Part of a small language model's weights.
Size: 14 layers, MLP 896 tanh GELU, vocabulary 32000.
Training: a variant of Muon for these matrices, 9455 steps.
Each number is 128 + 24 x the weight over its row's rms, rounded and kept within 0 to 255. Layers, rows and columns count from 0. Numbers have three digits each. The size before them is the row's rms in percent of the matrix's.

# layer 11 MLP down (transposed), 896x224, rms 0.126, rows 814-895, columns 56-111
099:097113155111174154139150140127134142102126120109103143120118096130131110130146106132170101097150136114119114169146145165119160134101162150141122153115116120110165150107
093:099116125163113160127114117126116135118113127144110078174119166140105121059111126138154180153109140148122124157114144086125109152132112105123143123166142137135120096165
108:124113151145145111154169111154106105109078158114182171103120113123143090126129141153136113157107087162141132121135128103114112083134124085132146166153137091176151130133
111:133121155117087146164149110161127157115113132132109132103153104126110120087140131146177140144130151150102140107122132136125164133126110084121157109167097155129111126110
096:084095143189164149152131142113159156128136105147171101113097151121152132146162166149153120124112112175119122077125103165121147117133157115144115128128119127088130102094
109:124113134130141077087110078157103143097164129115103169157155106161110140123142074090154136138116155117125156114145130113163129123128088135159117148126117082101150119119
106:105159132148131127165132176108159141146104139137115155109115100122135135154104133087137141131099144135121130144184115113172122074153138086176159117157104115071120141116
099:103140111132151160172118100124099141100120144137103139106086134118123132125164164146107117110103114163149133102147086157106157164112096098148126120153108111138100153108
108:100142127147096080142144109149140121082145143126095122101164121172137139128160108111089137113114129117126100096137119141120126131119115116121129148154102072201148083123
104:201117128136102092114140134142097142118162100131053148147154104147063141147130135126079120129090146136131102082123121109150125122143136100147191126100148117101099141128
097:138159130107101127118146098127174092109125120127140131125100082106134122145143102130140149125087132101091168106084136098091118125132134133103125151106114165109118182077
122:110121141135119111155099163122139137087123144078149083140112142138118146161135086146074121130118146166117109159085166148096144134142151148180076132139111133113124084099
086:139091128084127132188115091172119111154123069116107120146130141127114105152142144113146147076098115129111134110109155126124132174136124141148129152154134143134116152135
092:127131131113094106106122138122105091113137172120115178139123106146136139139159120102151104147114138130101161134103126149114129110106139115139086124099168136153172103109
085:103142084124133131131139121121130142140124088091132111110117135107130133109079126143146139143120127111086140058096095147163129126133113169129161133156153112100159098106
103:138095114124200129134148150110146114116099108125129122137123121104112135157098124136113099160113157107118141150063194138110171136109169137150150133138168175104139145156
099:129121118153173125120157150089112138127120160109101134153112120113153143163136106128100080081159145111130124130098126105168123129151162141094126101119120172119137125116
102:130140158167107126114132137135134104093182136100142172123148160120137117106142129084115109098163089136152136148165114147078120123112108071106096153125110151113147142169
086:127150135122118099153082067115138077150149132136154161133108126154114142119149147160155086145175153143100136127134079120149141164120105103099120158103120102175095142138
096:121146111066155101150159105177152136119139157106118157113130117103151109146155114123120145115101112172090098096121145159140136121113135125133123158133107124188131130142
093:119149116152111150150137140135131122128117189132140097130123184121098102142052101124087069177079125154119141142141113128155086166130182125084121107087079177114133123113
102:121079109200096119151150093129102134125168161151117114142126122108124132137143139164115132118130151139120121125136123108150140114102107085078098097122109131087144110118
091:087129147136105106175146151093147156147118154129105092116133100146194168111178135149101151097102142130120111130138111122132140092137112095140105187120131157156112123154
100:120116109112138157121094154111132116112120152161134170147097162121098077126143154095130142116148126133136116087167123174130136108152146149144130075161133122135151123073
101:135138140103139144116139140102124137125128143134094133139121134130102106128152147131106140134103110112102129163136102075113112150108108150164127189123154145123142105132
097:132118159093143134092125126086128113135147095137106156133126114164156079148097125176154147163144153139165117125134129109143134089106097162133104098135114121135152099156
100:183117174140105136186117123118140099091122174143094128117133110123176143128118132118123167127111143098120140111153105123125118114131116115130144149166130147129089120122
092:173108135140143154146180099140128134129144129141121173141092128128117107161142092108106095187137108105128063096140135108148134101115120103148140126126110130137169129119
095:124128113072152136089120125124091163104155153121132148114145145111113145130133129157147124170130128163126144182161126095067127139114116107108089092134111158102125124148
095:164102103142135162149151123135134171129123133130089134113146109136175142139169123103127125167144136133154136145168115132089122158151124147075163142087150129171163141111
097:105129184149124122115093113104126129142151082144139161148120091174145105102128109117157154113125095129126110139146123139089136145148091117132140124128136119156157163136
097:106143177182075099108119105106136169134119088104156169133129107150125109124140168094124117142154115170152142124132204161037118119130146102128138136156126167086139120126
092:121108155139142176120124133125104093165162090154126123102145139129156115100185153122142162121125121146167138131100162115125115115113110194107104114161126193142126120137
122:167129107159093090152157155129136091127116138111125132138086135112152152103189122098135133119117147120097132120161134109147126160121137122128106087093118128149175152197
096:128110146103113107152140121084138098124165140153130134108140136150091146181138141104094153111081143120154109114141136128088139126169168107138146145091081109087135163094
106:134125195104150106114150142093098146137137121161156113168168108144078109122128162175131132139123141129164122142143119102117083157112114107135112076091154096159122145167
104:130166125083114102104112157114151152114140122147125117126156148139148127073103139154155135079126117126128178154182141116119114126140133113140086157129121140161153132106
101:148137175098088114137109118153120113148158111136167142131133133177123085164099103130134155067149097110128088128140103151118145121121101134131155109116114114169121146168
093:095136129145155142128130165158091155140128153067074157124127090168143152114124154138166096191057133102103159135121091140156115147104130125129125171129155142107117119100
093:184124088091119092125173108113083146105192114143105086125134100139143101133142142085123141114120160126142139123143159097136151142136124119086110142109092126152124111127
106:171102055150142125094150146107119102145121156121120152115135102136130131100133155124074109133171134100111153125140137118173129136124096097139149164121119115139131114124
103:125113114133129140117134107128098143097127104111103118116137092138116118127153105097137121173135108119111103094087157143130169121118073090182119130126153107142149131166
101:114142083117140148115125137131079134119097161111113120112129153132127104124114112086112163107097161131142120179140113081152121163130138159101125118138100134121148095106
093:124097103144115121134148145146124092131082124103124134117146145132105121168060128112155104134111127155155160116141093112134131123132132122130128119142087141177116123125
104:160160107190124147144126151123196120133120093149105139127121088127121163134117146164137111140103109115108143119123118128176129127145114159120165077157096146138087168129
088:102137173180149114144114145144129085129088118153107083144114136125129153085147144115153115092165117144072152101128103108109108158081123121104145146153158168111137136146
103:080132181112130131104106085119123141148094116151150103130108105098184110128188088148185089119123160119171147120139148107119115126131127073129155150159166151143110114109
099:170160103121153152103172197116144108112110129128178062111155104129131140091133093109148134122152147114161081122123121132126125132157120140115104119142140162150108134099
101:098128141122089119134098135142195086133112178144134109139082141154129129137130137116119163091142116151102173129060135111134108108107121089100137153115091146124107122125
105:121109091099147120113118093146141124136126109129162115143134118106140136130108158162109134121154143164159116094114180090145117127113125126150110125128115136129115154159
088:106111119162124151103159082139135121091127138104137120127108109151108140153134119109114163132073144144103095132087120129115126127149100107128131109138099120121154157172
091:142154103071097145109103130102120138132106145115164130133130145117163119173107132151126163090158139153121126116115112094155115135135119118139126127180135097121128119110
106:131115157110111140127129136119159099138090129154169137105136092138131138117163109127102112146147140121141125135144126135144154189121152128157091136135139094132151131129
089:163130147105141136122134129150116120142141081142157136142119140119097162134105179118121124112082123155113176094175120083070113107165140095115179078111129136121112127099
092:122097131086139143117150094134112100174113142067088107101124136085118148118124136102114167137146118160152113127103124134162152132079148143145102153102131131140129149106
092:151125120135137144088144129059160138121131148174121128098092123145140126129096127186179085130117165140111102143161119082160132158109115093081153064120113127111127144110
097:161166085228079129142111109069086150126145156108143108123137143119131110129152097103128116149093122145132112122113115131184112085142154103116114122128142097171148163129
095:147181130123047127123142109108140148112104157117129152130084127157145139158155151154153123163178162096119103151148130142173132108105136119152071132126095136136147129122
113:119113148171116120135074125126153161088108142122090100118147107155101088157154092127111121155104167136113131117152111103092114149122140088148157120128152109150126122136
094:137094110119125126116170158145125157109118138158139109119098152140126094158128115142129147144141131127145105168159158146122115105154118139095119179156146100101130110096
108:122157083145113145194156146135145160125150145112124154118112157115130085092158115163130108117072117143120118128178155118141140118165162150098112106089083152196145109110
100:122156157173119111147118155127126130144113123105117112128147149142157127156122116146160108091136083111106097157079144134197110119095128091101107139137084125152140154088
100:130130111175156137149137122090096157106115137141104120114173138155177159182127111124126113107143103146167147149118120184127099122178134111110067074157107169125146109131
105:153107152175109110122070121150160108152142132158144094105124119134155124095135134139105135139102127093138139148144139184158130122096128134126126137144142114155131115158
089:085132098110118153116165117091108132130119114110138107151113162154095118087135144142112138128148217132149136110131135144159120144101150153167126159119130136119142082114
096:157153169134130121146100163101106146150135112173147121133098161130114108092158148079094093111097190129141105156149128127151133161128148149104111134120117128102131120140
095:168117115110118097111088149144151133119095144109106139125169152097132087126116132132143176152133168122132132118081091193150106136145143149116179132089111092166107182090
097:150109141106135124131105104060103136136116142123158144124165103163128155146148140101142138137134127132139129097127155123122118132129165112132149131098135102150141161147
106:133154136146131096129119131132153111118137140110136079150118118140120102118115150126161126127125137164120171107115147120115173161155118137200111108098081145110173161132
093:140166150181163146117094135109145097170172093109141134107113125178153124149158120122120160152140086122145093064150144086110129151144089110137110104137112118168127124115
099:139148100094090126159126117121148141125114133098143157140107144121102130105130132108092127099090151152130128138159161097174138129097152144089113115066121109112157172141
108:158129138134125134126125159155159128136157101158122113140133139151135156117150085122123112136129146103152161079094102123163098140113124123079097113137132156167145137134
097:093123145229151140139147119108079187118125136123126105120103134115104139138140122135130085143133113132100164147155137143128092129132178142116108138114141146072133136125
106:117161140082093125152120165097132145098133098131113139195083141165102134140129134172162159104144129163113075131142163146141097103108113186162137144188100144109135130125
105:117101083183094137106150138149145100102147157122143090108086142162121066115155129099071100132109163147141093153133124128153140115133151116084110164101172127128122107129
093:104126136158090145144151141144117147071093158105125100135165121180107133155121121078134143114104136118098118117119103144102195089133134116103130147122117077092122140144
110:146072095061138110123125144109135120147164164131121100150123102129132151137084116078097173133105141140125088087150142170139114120132123109142133120123110087096142118164
092:140112068095182155168157138139122102132150126098090115150135159108133120133127152087114104139101070154146095138119153119161120149181101143123127154091104090171110146123
120:148105096143159127158158136108131117137076155111146147176128122116131123148137138143141122089099144146103116079158146100131143145148128128133127107078103140118120109087
098:153094138185135143086132155137098147138152098127155146143132144105091177099113114101093145163126145153164089141105126121131126108133116145092117115126106125150136143099
100:129129104071121121138152151158133147131117152130142171124110159110144123099137121137110117155124150156116097089125152129143093067106134079081130137174120120134155139124
103:154130173081154132147089116117073154122115091118122140140092139129153158121109113144175120097157133155119130101111067128154140086117117091084141101112132124024140125107
# layer 11 MLP up, 896x224, rms 0.118, rows 815-895, columns 56-111
103:121125138109116156098137117168115108139106123094120138126143143154166150117100107130168141171134107139134103115170130116097077082181116152104135102143184115172111110121
104:145141158157129148128104136157140122092101122095096133156095139151151157119114134105128164115154135088169149124176074153157157157135098107107148087121142145126149097120
101:127155128113108087132135124088140100123125088132130124133191154124143120123141144157158145110127108116147127155140132100174095131104141115117153165178148140117140132106
095:119157140136139123116160166154144104129130120068077168101161124132098131133143134162094129143155104123107168117125128097147146158145129136143101165144127106100123126115
109:120166114105170118144145145134126162106128127099069098138141131139138136130104111162138103104135108108127169135121140104091129193113114182132107090153123105125123111111
105:098133109097114126070092107097112138118111142163096118144108149119112130168118134098122123106129112124114124136133100176112139148159128138122148122078108169159172090138
098:158155116127124136150156144108171147128119131137089117129136147161104107120141093124156142155119133152148140140154121103097110112148162132088141134122131114103169105123
108:109124091112149075124128078116113121168129081146147095148145109152154055110121165121109119136109105129121119136140186139112150118107132128097146121130113140121143158174
104:137152116113078149131139137121139124145127117123122137114098157132102117120146168142115151152132117144143138157122154138157134120090108121122126119145127113116118145142
102:145144178095157121102137106094144170127117157094108124126119136152178114129079144072127127112139119154099118190203111133151106167091128098113102145120161108111104128111
100:114119124102162138116137142139117118172143140143137120132077083132106106122113118130111160163100166120106119088139125132134127084109113207111147128108145147132136134140
091:139133131127127107088173107124159150096123124126118108157105108134144112132129139091124098118110085117147110122126147142125134133093159136138136116103130128138110161149
104:150099138126108108133131209150162084151134160103120135102136088162112092136090146134094167155129144110084110147115112169150090121116080106085150118175124139139148127170
088:138131160122111093113116111103118145155118107148110128133155086125110075147152155106119166138118107130111150083116123103148117151105149153151113116086148125117140111141
102:128120125087119131123129124144098123117152129086125110120139151129142107120120133141121153117120113170173120092144115101134117136159117094099143095132123136130145150158
098:094143173116116087148110124116095127123119161154141118147134114107131111088083087122151145170119152095129139092148082140143105133148090159130141082137107117170144106162
100:136087109088156139131132121154162151143164160068161171083136099148124110110091122153109143137141105112086150145164134124085099138110140158111140106138137123122157079151
092:146123143117144102106129117137098094162085127115093097119151121135148116107147124098118143139135122130112145134181135157111122099109124120155123119137097104141065145137
104:122127098120168106121142121089093186143132106096075116145114109108125122099119147142088152109122133085115105102112136181133143107131084147117160110117149148150126118131
091:122120160133149138105127110140082158150156112126152151120150088115117093124141123122111121098081189111115076185149129163127147133134136148162138122150161122146122137134
098:143151135122112138149112103099150117147139114162132157052139111058135121111148114157131131116097120114132161140149152145116095113128123132121117139137097148172147149106
085:115172124092167113116147110149112166118172131134133129116139101193086128132100131113175160138119097091109108124167103161097132096112180126131099128161129143147162069115
101:162132149140093120157145132147124111088080132117172129111120100149079096134142089123146120082107128114140175108120113146120144119156083142095150144148136114145112138120
098:124169139119150149149105149140153089121120152095100133145162149123114146097142102112187146147143099139146125109108098141139109100107121094060159100111139144125124151134
096:147168091128114146163148081151144147125149151109141116105118157069139162102125143141101140109075126070145116123136073125110081165117137128101122111109141095132111154129
102:102129137123117145134126151095138144144150130130111114114114101145099107111157068157102108147094128176148112137131109172101137128123109139107129138112151103130110108148
097:085092117139114164152131147131109133146147090115082151125116131200140151134077099133144094119128162124098110121145153162121120105118160144147149103072115103161121128158
093:136117194145088133087114131127115115131134084149136146097098140125143073102102114083074130138143134127129137110152094112108140082147120112117129132147120121117127092084
101:146121067154102112124114122118066140123114101110098162134160130165098110083108128120128122104157137156112137124153119138091166126157136157120099130153147123116167083123
105:143133129154113124166157107129153127081138118156118098123124113105076156157102115139146133117096114101115166110175166109134137096093069080167159151098129132129110178152
109:125132134107155110126105136105114125124110097133144115134138116167097161117146112128101074127137182189140149174138098156141142146128163130106147141122190133149097101119
093:133126127129130097166129155110133133105137113101123152121107133092123149131092164116119160184108109102139137129170137081100153099175142114152114131175155171163094166137
108:099129123123117127179115104085101121109094125098122156124147127156102131105077136103102137133148121116113197156160086148162156161130138144109129086122096135132132122153
092:154130125078118174116080142104140159126076129136155135118146123107162145120160147117140122109177128119176119146147146153122107088094117147105136128149111166145112107184
109:170133114097140106145128125126114132123108122128113069147132106109100120128143152092132132116139106133157097130131179127195085107103100145083146098102125130153160134156
097:091101118158114117138090140153147136102120123114086133100136111130115132122061124119094148099141132092179094159161162118155115140118092136173111098173113132100139142157
099:125136157115152152171092088160102109114124144142135106116157141108135157076133134113100142092080149157149137123103119064112123123139105110107135143116104133111103118094
100:170141134123149138112091117121066122151110170156136165102170155135137103128127133098159118121181082157124118138098096163154114128099143139130138151121116129130130107145
095:142117165138121154133109151120125097127105127094112140135149183133139086107083117125158162107114115138106121121121106138121134144087133134176118107129094156173133093140
101:075118176135165090160102112098102168065137138114126142137139157163119113153096103086141116160141145166130107164160090182132150160121072117152085124161157129094107131132
104:123163130140160090153117123106154104124139083126115143124140167141094168100128138126124110143152139116143070137159120123127122131156116137160116119139145164140119121152
106:138118163133117086147155108130121116142143152111098103106099165150147102112127135144127110132100140148117166088127180167112170091140087143140090080122179141138104122113
091:158135164131122071138099130111128106126150156109103146135138107109116122123182056125134077098138148109156137134096149154191132143124113152120133169122156122124087114097
099:113107154130092117143125114081092144129096139144114153093120150126143110126128078165137110152111145128137099120092145113105121152134143111135147163101144101123151129074
088:111087122153080160105126132125144133096161150107125113127168115142107178154099123140131151130169111144134078119172195127124119087097126159123126088142120132142098137150
099:127102121123164078144105170102082118068133155096130123168142140113072147113106160127104149113158130139162106158169129153134153115149095154138072149114138133132145096161
098:125141113093129113088147148129167156153113121115114094120147095160124130131118112091144110199145110141111103137126144133095123164146093113141112131127127124120118171145
096:100150180116124122166132117152164120069138104103161147166164145146135140169130144121076160113115113119123159133167113136125094120102053127145146192118136159142104131137
103:094119104091145128111187126145128109087107137137093107113092146117156122136134111148130109131119109121153140113126123146155127104133125131126102144121127111120149144151
098:160102134118132116074125118168151151106086133142121128168111153144144100130147138143142168169143110128137138134111054123134118086130131130165141164160107178138101163128
092:069132141150155139090109103171142147115118130106109183149091168142107076116163121102122148101142129085116119126084141191144146129125128102082173166072129117158147131134
101:080123117146120113132123162109158102089161126143108127144085076112096079135123140078116151151173158124166159108134155115110087114116130150130116119155103126121140108154
103:120099098125132098130111143128161137157161087140104144107123163139112147153190179169119146127162106123156168134137100129115095089150136115103121069140125096124116097114
094:091130094143153087120110177144136122088162076111089132080181125125109085091147165168168129165144135085110124139121126153107146138109118108103147143126117140129128119149
092:091127119137140115131134147137156157162088132132112123132119155141161056114119130109106108152134082166118136077122172156121115063147104131115113157118131116164090116129
099:141132167159175097132139146175106102132148125142099100089138086116125158150071158189125153143170120138099161115168142124147132120135062142134178126103151134116122142107
110:106143123126081137153146109111120116152116120099141090171104138157122120149168167135050143110102147117094095137112133081175129174094151159129168102121111103134129140121
101:119133126141104142153148132133182105139127171115101149154107159134110139125077109130131109145176115102158129086100116131146176156126124161131138093166118171151111130148
100:139094076120131135111129146134152091111112172090135118140133140156111092127117082134132127164165152092129093154179149124135176119106134079119098123133125165128145138142
100:134120144114139092136110116145110134121142170093132117132160122138115111108134134133122174095094160142110155173163092103127146122096120117131117133190132140124165152118
101:114091136095119135113110101142128105123126147110117128114106091142111108141127104105117109141100125140115155112159074153128125136128120093105173138097186159141126129093
101:123165087125090165129136102160141131088135139128113115131106170127162065156126125157111098117134114115134101117141101180141113132101142123141125164113113116162172139133
105:098083087122115121133098094103155116140138108151130145133109100077090127121127111121126140112119138168125175119103142137092181154122143141163152126118140101180121147117
098:108148107101119121128142119124152112144135161162130112140122110142109095100091096086131148130124164138137114088144146118178136159132142142166138158127133160164138143123
099:122163089168129120127153136137140110104132061126075106107141111120103147164119159107101176155126130165123134184157143115083167104186130128125113132135098089116134111161
095:100146145109125114159122150141124129098140137100153110125139120086121159092084131101153150129116102145103107100131116115131110131125112115113098124128112165119112133123
100:116173135133139123119108115123069161135136114143130114150106147173126177144158136130114141154112143117134115125137128092138171162109136182173095130103117082150095140185
104:118102131079122115133190163122133078144189122113111090112122102141146126146162110162141150138112103153137127107119152067096121067109124100110121131123098130137163119139
104:130085166046119143130124131148116104153122149131113111111097129101130130138158125123113151112152096113166119162162062099140108122112113125143130131145131125152136124100
099:107083092138124109156070130150121155125131084105120115122130110129142125139077132128140118145093099118115092203140154140143099092145153107089116129126112127105133133151
114:111126136108130113146123137157151184128176135118095125148169082110133073164110104167154170116124122151126091113120106131109120150118161147109124126110142119138103112138
096:120151118150144135111101134134143134125138131129096127100136128180139131056102140142171129128084123129150117165169104101108155148135094096094115119139138146144116132123
098:133072148131141114141125081118130133147114121115149147164150151160153110128096131094159111081110190085155114077129110113106115133111128127104121147071148178108132161118
104:126101132136112121115113141128138123132129155149169140172102112117132135158097092118103176128105093136165141119122114100144098155116115095122151151154136083154090120149
099:137115106149142123119099086108089125122117133163098124144131106084124156145147109104095115154128104132104131156154110114146085173103124168149131103187131113121102166147
108:144141100129091158122097093105144109144140159119122118097112159163109115156160123134149154090094147113047149133095095110131149123204110105097120086137117121119126102123
094:136110142117113126119161119107118149099149116152089131113122108098073080094105129151117136138136126105159125137097108131156127124109138106176135143117158098124091103111
119:150129109077130112116129109108124125145089140120162122109108087165160094143136130146119149094110135165074098158166158116143127100174105124131132131104096129137140164162
100:120094109111111149131114138163137102098114138128081122112137072122149094116137136148159108121094111084094142137139106118140153119164119158119166132129177143123113110146
110:073130131165179144152157112144122146143107093114101132110114111111127107154143147094173166152098143148086110173176126116111155087160176108127105138128115134153143165115
098:133082108087123136138099136126148155113131105128116104107099079134127114124107054128139132148129137166097132115099111120135142106134121100156144113151065152161114084111